Weights of a small transformer language model.
Architecture: LayerNorm before each block, rotary positions, no biases in attention or MLP, untied embeddings, normalized queries and keys.
Training: 271M tokens, 8256 steps.
Each number is 128 + 32 x the weight over its row's rms, rounded and kept within 0 to 255. Layers, rows and columns count from 0. Numbers have three digits each. The size before them is the row's rms in percent of the matrix's.

# layer 4 MLP gate, 1024x384, rms 0.0609, rows 308-330, columns 288-383
094:134138129091118130137090103078122094075138127113149128102142175112153185091147118122167135158113171137188123127069129124141168124120113105099130100168156114096139140155180150132166136131132094134151129121153141147145148156076147185137100082100099171097157167177110102056105180104117092053
102:119174135082183140174131143172151162084158189099077125079108097119089104079114147177158121136140110139124127122155156113113132102161135168141114096136090125125107100073127133098121184131117102118108056115188091190113135124182098103124134140114068174104116125118059069131165077062146167101
099:141130099126157182102121137115098106161133128104095083114169124111147101098114165148055105107075142160177145185135163181096147132185141120145108112161096113085109107123194152077113119137120152131094116161135159098177163121140117106085065125183164126130131116108092140125041077123136091142
094:147125109129127136205138121078119160182131148172184166074137140100195144111150083127091142173139104122067143105116074152105181176178127114120145069153160126124155121158128104143147097144124113111142133153120144151135165096089170143078088115123141097134116100179142105118117155117073143135
098:109136166165118193180118110108158145128151128119099069082116113109086181100126088122090172114122115106142125118170112121131193147110180129084108111243155054165137074118159155106146116085160129174100203150203138143158128149168121124111106127174070122148145135120108127112098082112107129107
104:120148134097113102153169099128126077191151138144097192149140112163188153125100143140164172097086159158138097141145138074097123185207146168091090108132125107125125101140160039135139081083106139114097126113139175118164082098170127125109141064142120108153171095142065118083152098094136120160
101:074152149122148125166106138134167135153105131114102112137151162111124105206102145147098102119117102153143113123142155168059096100066156148073141160120108127082133156076100185118103091149121086127078127115102140121138108154077145157107084129108162113145159186154116130121145106109110143163
100:084101099102165157106102130095145091090067135165116137149129173110158131070141108106103130139114112150063137141135135099128165140097136170080111140181200095122094155073088160091099096158145140117072144146145155119105101126099074183028128138160158176079126092075163098156178118127121159158
099:095133130158075161139144142152109161125182138101145091124144144102144197108123110147131129112099121134142130124149080100076091077125146151144163114123136151138115115108104101138134090166118100108224135141145169154094142083098084111164137103105111113099155139145050113124092153151147157122
099:192145107119083126125165105165127131128098095188123153100140147161123203106063176120071090121130154109120156139093119133136174102105101142124145091088121112163141162103093120174092079117120126111155119134094147109069136102149123190159085080149169121173110092103192163133136110110150127152
102:165166146105120123137154094175140139159182147129171126115105095129126119088137131120125112121127043100071077086145139160140124120106127126133105156114104079109097125088167157137117157100173097190121119121199138142182141147172129174125116060113152147147097126089190146157112122053154122142
096:115056152136115190159089124121133144141169095161173123113124100156106169165148132152102104153082124140079098140108160132137100135135169106118202147149169183135142101177151159190140226121105125159098167126124143132099141052140128172199144133126154123145131097152142151114063090096142167117
101:072104124109120110120098135107122124142116141062108119147100080121131171169099085132134102131133166121154062136174154171058120149139098209119070167084123135115178136139148155143090190137123108111149144156140085084085085088153143125075122120117139122156058114122167071116119131133221165081
106:112188148111116131105179149151172142133165036137188101093167138122156082112143053118118040179131123162149098114111077156092093141187141113091120128097097118144108119140112146141144174147120112211129165118122132093171127098092067082183179182132125166144121119114165106087083147114174163125
101:104164090081086169058113077168063110123127143125164162112156145072108102138057130126141080115073132132108144153087111158079063112186088108145106123181120158157094129105100125105166100101136125105147086162103160107093147128147140153143126174137093112103136094145159116142096139133134109143
098:151152212108160112158157108125054143126159121117069156087102122104169152088137168094114124129139089171120138108089119107152148126147113087136140203144140111101147126109132131102128116143069101077088166134168125182158152112163156064140120131132143098122137092073114119187146128140097149107
102:130097076148122145107191068100116127136097151148132138107167101218134131084137125137109090129118132095118128147075182107175181113183109148083083045152109131176125146190147160105135126130156180165182098089133118118151103164102072142086151190102160118148099110112072161097100103177145122167
108:116133060117112217150073189073174142164179083147092087115121133179195091128162147060192147205083113150098165124144082129140061095063166123080148116147147132131184102108140153118092155154131166149131117198159063149104124126172123129126052164118097122161143155115126132086117138100139041116
103:118174153184063153152068118133099074073123102123179184138192126156141073098148075101154066119105147168172137114077088115157133133100112099136080124151093058096158130092165134095109160133177108118101077177147129190093111129135142108164068158138107122146113056194138162141152093137187143098
097:155106120116117128122151206119130097141127121150115122104134072150124086156166166171143151123088133109178126089090111100098088133142137171133128107101167138150142091208148090129185111143062163118102149140187138101138110170120129109126180135189123118090143118096103131088137149153174118104
086:108117113162153089165165118158170131106154146130092213151109096089168183161147134147149110171091114174187161112046152134072143101134115116116101072110119138139123160101089123117168141091179084086107130138189141142142173120089140140114124111135100139143126123097101154104160188097115165162
099:166151094121139164116152112129178066133103144150082158143089118083096119150140216121128103167115114081130166117101127115181139084171088097120144103121164123106168132239125131168092188143146104170103079131122154169154109152108146127190133186087147125092124203143130081172111132148135197105
102:168170124118115176165160123162172073143100187196115112170069158080149058088060147148133159093094186099117145116142163180119076150124155157135137101107112124126119165166085088090167144168152128084139186145126093095114170161117093079129100139149127148160067174161171136113055104150121142065
# layer 4 MLP up, 1024x384, rms 0.0608, rows 308-330, columns 288-383
091:155132061178121114139139111142172205095102183138142104138117125142132139127135132132114113122154063119133081142138110123120102116076114140123146144154055095136117167133079099156186117104103199119155062143119106191098120150144118131154054182149140077152112113083153159121137105137129156188
102:110114099057112100125151152102130113121175135163139175166109171109110081125118140138182161143100171156144106066125160128130160145109106145134088162121168171142187105143182132120170145169105047078066156124156166119089109144145160078109126133144134153106073197135131128109163102101178191126
098:117068165152144153160121169106148104130112147169091129097136145141129124152095060091162082101126120162133099157160192154121078087163156151169136116139117131085133127114150095104147117098111132146122153127187140141154165130142063087142158118149114121112133159095188169109149158111098154104
096:099122177140119051128121068157174152143149124091115184069104123083095122150101086144108113174144045137141139139138134070131111084195113124101191121145116126145148115077166138121104143101173129075191090138135152188104125096108122142160148176162136066113106098113123057111162085161089137052
101:141101129148180088110137127117147156121128161064156118149133202166108165113054117150143147147113090085103157129117114114158098151135169090110172101127165210107176195158150154122123140112116154119132177109079142110073124157106153116154104124146172118136106098137128119138132169117137123121
099:151141115110059082139140135133115126122133143118105120132155152125163154150141089148150159137106102170126132195144146129107113107142131078094070128150143139078160148118138079097109156161151118144098119166147117159077084171158147154172105045114168136189169110111109164091102113087144094210
100:132067109177135088157135099132083103109149191124128130152100134166129166139109164160187134072167087089174143123138163129119100169180104151149128095155128088176175162154121125187187094166099163103127084101177085127153099138104158140111139117111114135076108130107084118160144161134128130088
104:109103120139146152181129166139178119112120148069179171152121153136124172132154171149059065198090138175123115071128140140110176103176090205112219104123112200174122115111067084080121167142061139109104144108122113137124177134121167195098189122195121098069129202186139102126094120107141171154
096:150103158123107121164117120052178128111129167097118131113042156177201136079134112166185133135110160109139112138168083100103147113163131123181104100186095100126133154135140097177079069139132161083086037050141132150141119074098123126115177096187134143153115110127120096102142118083116120173
103:164099154120120091102149129121116106119167105210109151069148094143071170153073132123135153118131118155092159109126107155177070109116113123114096052109182154112172134173094093105185129155119099116190117125084128139092113123135171108129142121137085127117186141158163090139104077082162163068
095:084124124177157165109103164166125179084134196131159170151139078105072102123088169108099069120095089062078103180083212127222207139134124118138132137104137146112118126166122136141076136098119129141095153124179088110146162137145165105131190071108082156120163116135129079149147088126123149153
095:196066144171118129136090060123146148073153093092095153166134127139164126052109161154172111142078193144135166153102140118152097146182087079135114167112119145184172159162171130130100069115078114123145102107143050139136115165134105097132139088132116105098138184126168099118077207073128115136
100:153145181162094164208190093093191043117078119071108115152118129188113141171159167141096144101121097152058165161082161124135184053108099111143079184090080152093145140113169144177138171173158111135108117176084108132080137116158090187119154127149179106133191120098121069135150123064087108139
103:174088124178165148177074110105171111155112079141139126109110055162136179161142124115141190121091028123147065156211154130162231088163129176213136148111126100135126109142166110115083092130124079141164131155154161110143091140105134144124101117126164147141163098107154129116140156131144090110
097:122128123147121129153196123104078130093160114105124128137164176139115111179106127131143080161085125150097157129105125124132087090158088134203085177097139117082112107094169126140132109066195120126078085111097172109047111124138128127198123128126143098165106084073222138131094166111128100135
103:093060111094131129152094147094208175159118108107123164205133170165093080159121129159144076121078155105123133113093065133078140160173102151093136128114159108146079126126132097142148117204035107196149130134092124094105147169105158135124157165098152126137116135089079129105112130111124112180
101:127149156115164115122123109118138154144088110195106182096158147179167175107150192103118193103125137104145075164093133120083119123172147156138110077185119101071157127168123085120076143088086134132118149156119109135101152087104126091130113089145151127150078178128100107148184140110127121099
101:076146134116173093127163090116108109126130158112172092113149109127087157159123159162160093096110060163097133103161112139117161155143135114074157116103084118090075088148035108072127098097123103049074094165135148194116138174108100102132111105132193109168117150157201093136161115121162133045
100:145097065140130141085151101183166089175176158149086114102135118151139058160143155147152160128132154079075143096178136077099161093135201142127149129088106124116119113137140092078112129066137167130117160130120185090164149149120188144084182182162165118165130148130177140139093057089086121065
099:099089138130074138126081189117182126148137118140155137088167129149180126175110146074108138116170131131178134111121146103089070116150115084143198129127139151161118113148160115103149160144151152241091066142085134139128142140120152090133158142116130156101082148104110120136048106135110089143
092:119115102145136152142132113151109177133136123108173102136203104156144063161163129146058129086148131076128112118152090043078149140110132150167164116105089125086073112068122145157109163113117122112081170100093108083123155128125147133157128118106146118136113120151138075140145073154148028211
104:175168171073147137113107131122146166136096119089067060131112126093127143080144117136155089133112114175133118164131117130112102129088093143135081094126171134129065115180161120132155170078124118148086045062176141169105173140114144120140185126144148122137126116083139110158161128121151164113
101:153119163162105132122094093129124138120107113143152116119129151166135114158126100105143115173128138150124088144152099109100102035155084117086111149107195202133157061095122114097129114091119095167104084181181118073122110064075152123147130060157090160143162183119216101093157128047117129130
# layer 4 MLP down (transposed), 1024x384, rms 0.0546, rows 308-329, columns 288-383
100:065153064171147146154165152146179121131143150136107166174169124188158121144109084139149130136154094108182082105149128169153142058130123136125116143128083093101133099066150096109200084100124123138096083151126180204147162154053096128177092177162138126155136107100169163117185161173145160116
106:132145126068115096162141095124136141117158110141144113133088115120089165144148132208117172167107117152156184146132101159156148146164134122109154155142166152123155116139166159140143102188164084150186145097118142088124085107122160175136127102172115114109016160141140146143080119137086117165
097:101098120160130125098084090131187184098107107114127136135146076094141131150081140118174111160113166140146155110091155114138116066112150162119092176064054144125178206108159108150075069094147134014113117127101114103113125111169081137131135086153117138103142190093123129126121149061148118149
097:183115117202122131132097173077093163114137147167098136131112124155108149134097111169138113077172083116119119163157186165125086137095172133105099104128140146149158102076161150119122137147123096162121170106156147082082117154138164153078076142151084123127117115105081087141165178099181081097
096:126186106134160109177146154128110146126129100129083129170160099148105112172067148142123084085088166104125147120158062151158119110134117118095147145074093174113152153129117109137085142136088111146112069141130162095135106097077169124116167137117171089176123098100155115146107152124151139137
101:118110114101174117120113145104166122136160153140145111206160134113115098168099148061153061135131131108197114165109129076114144099113121115106133144154092118166101099102095110212083154133071144129158143099164128123174117088143132169174118131133092096173196157117172129112125126110121106109
098:127146147161145206136139055121083146130147064109179112170045197115115163148120119097184206162118152107116099119099110074186134135118087127158125177161099140168094094107142163093086125081084208175111081143141090072208143091090037123100095086124138142126115083114127120102068122132116152108
103:132154146128138112184146151109085126100096124129106105152138095118167139164152153125051078134150128141107156058156143149109131181137118133154175158052081115067155140134151168090104125178065094155099126114134151185124115120111073114139149140118115184142155166134103094155117139119080149153
100:136179112113116149096136075156145086120115102198090150129097102146172131130137142185121084097123164143136114146140198145160144129130149110168107156107093133119151158083060086076128190135156100089090066136138123167166055113107115178078114146103109107155141079116101094129129105119181160157
104:098176115120084178157118132153099089123144171182143126112161094135103160129039116136188157142080141155107069092121090137148036127116171137166119100120140142134156138140044141131116133145178137160196137151158099150128065117110165081098146157088158182140104168088100127116077141159166116123
099:116161006119126141090125120209150129088236160221159099155098082084096134189175146113165143144094154142073139103107176124132130123133113157142120167154157178128082098136163111175144188120175123116128183104147118156100134161149126150138165108108096163137107091145138148137064069123097144166
098:140117143122104091105138079122125147097135115102118104143118144129096094108127167141161067135161108144093098113122149077111189111159137197104172121102138153117185132110153131129139111137043113118126136080099075131043132127146086112149096181096135117207137124102152109193129114142135092182
100:088127130119093116156146132155131155162143118113129114102136112160136127134166129121067142104125150137108091125141174153164141150130138102169086171103127164158114085085129147124133124093153149158081139116126067110134135139133151137104142125126111094100168152065164063157116097141141166144
099:142153186131129134090136135098080104160132133096167157128112129161092122200117114146174146107111101147196098157164136091091167159099101126220155153129177152128166107136172141122150123126152091106154133093100196161157079167144113164107083162136095127156108118132196167131089131173110145131
099:166132164109160158128117147108091126118115163087146187147120139139077118074088154164167128125181095157165092082095149126134077075122096117147112108204142144149081172110144095151142118101125110104114098201116162077117139118082139160153124086109106107100131135108169155113106131058123156058
100:154185131186138122086119140122126148085094106106147151151106178112108113134146131124130131091166147076107148163179120166097067068081134210165100146163058137078091081127155191144176160077195145135117136097108167108106076095139178092129103091173172079184119174120090164097087122161131054081
098:133116158133135194120132099134152095094208131127096159168109177146110201079116177173100119116139154116139139145105102160085149156165142116183135126093134071127111109133107114188131139159166101112143169156138136099186141085075194109128095135119113132141183177152121136058087073154088135118
103:106129082092147136071156118120110149101107173041106148123210114138145136058136080129157072169085096114081189162126131124138165176164161092136163141118128141204132059140105116148136142133093099079090142161103111170135133164039141158079194204140200088144113170169114164132146095157112098087
100:111071092151184118130184113130206090185152135133133132160056095075114143099139108090141124143108085121134143110135169170115097126129186063075122165103137151106092105114115100126180129105138160078147129110091147177179215131129108153065149082062093152100109164090063144167100086129109179191
095:154110127151092175101139080143137132090132125146091120141095133146085153167190085115150146091148142120100099167164167129135110133088148154131201113154176142135118149160142110118109043112088111105132111091088157128148122106085119171131087095162110148114127120111134079136144128110212097140
094:117123133096075128180118115087145159159173176132148127108096142190134121154148159146107092122106148138117101142085080098117131103171145104136052147098095189138097099099088139134105133156082082037165155094127142183178120058101080139121105176118113141153117170114126195107128089123145058097
099:090138102101143117139135154134110117143113143142142097131085146044120207139084126113138151134141110155129124109115121098128132136145138147157121120136134087099124137156136115137119118098208133145138149137094152105098125166062125128138146108120135188144095131066125172122135148085112149165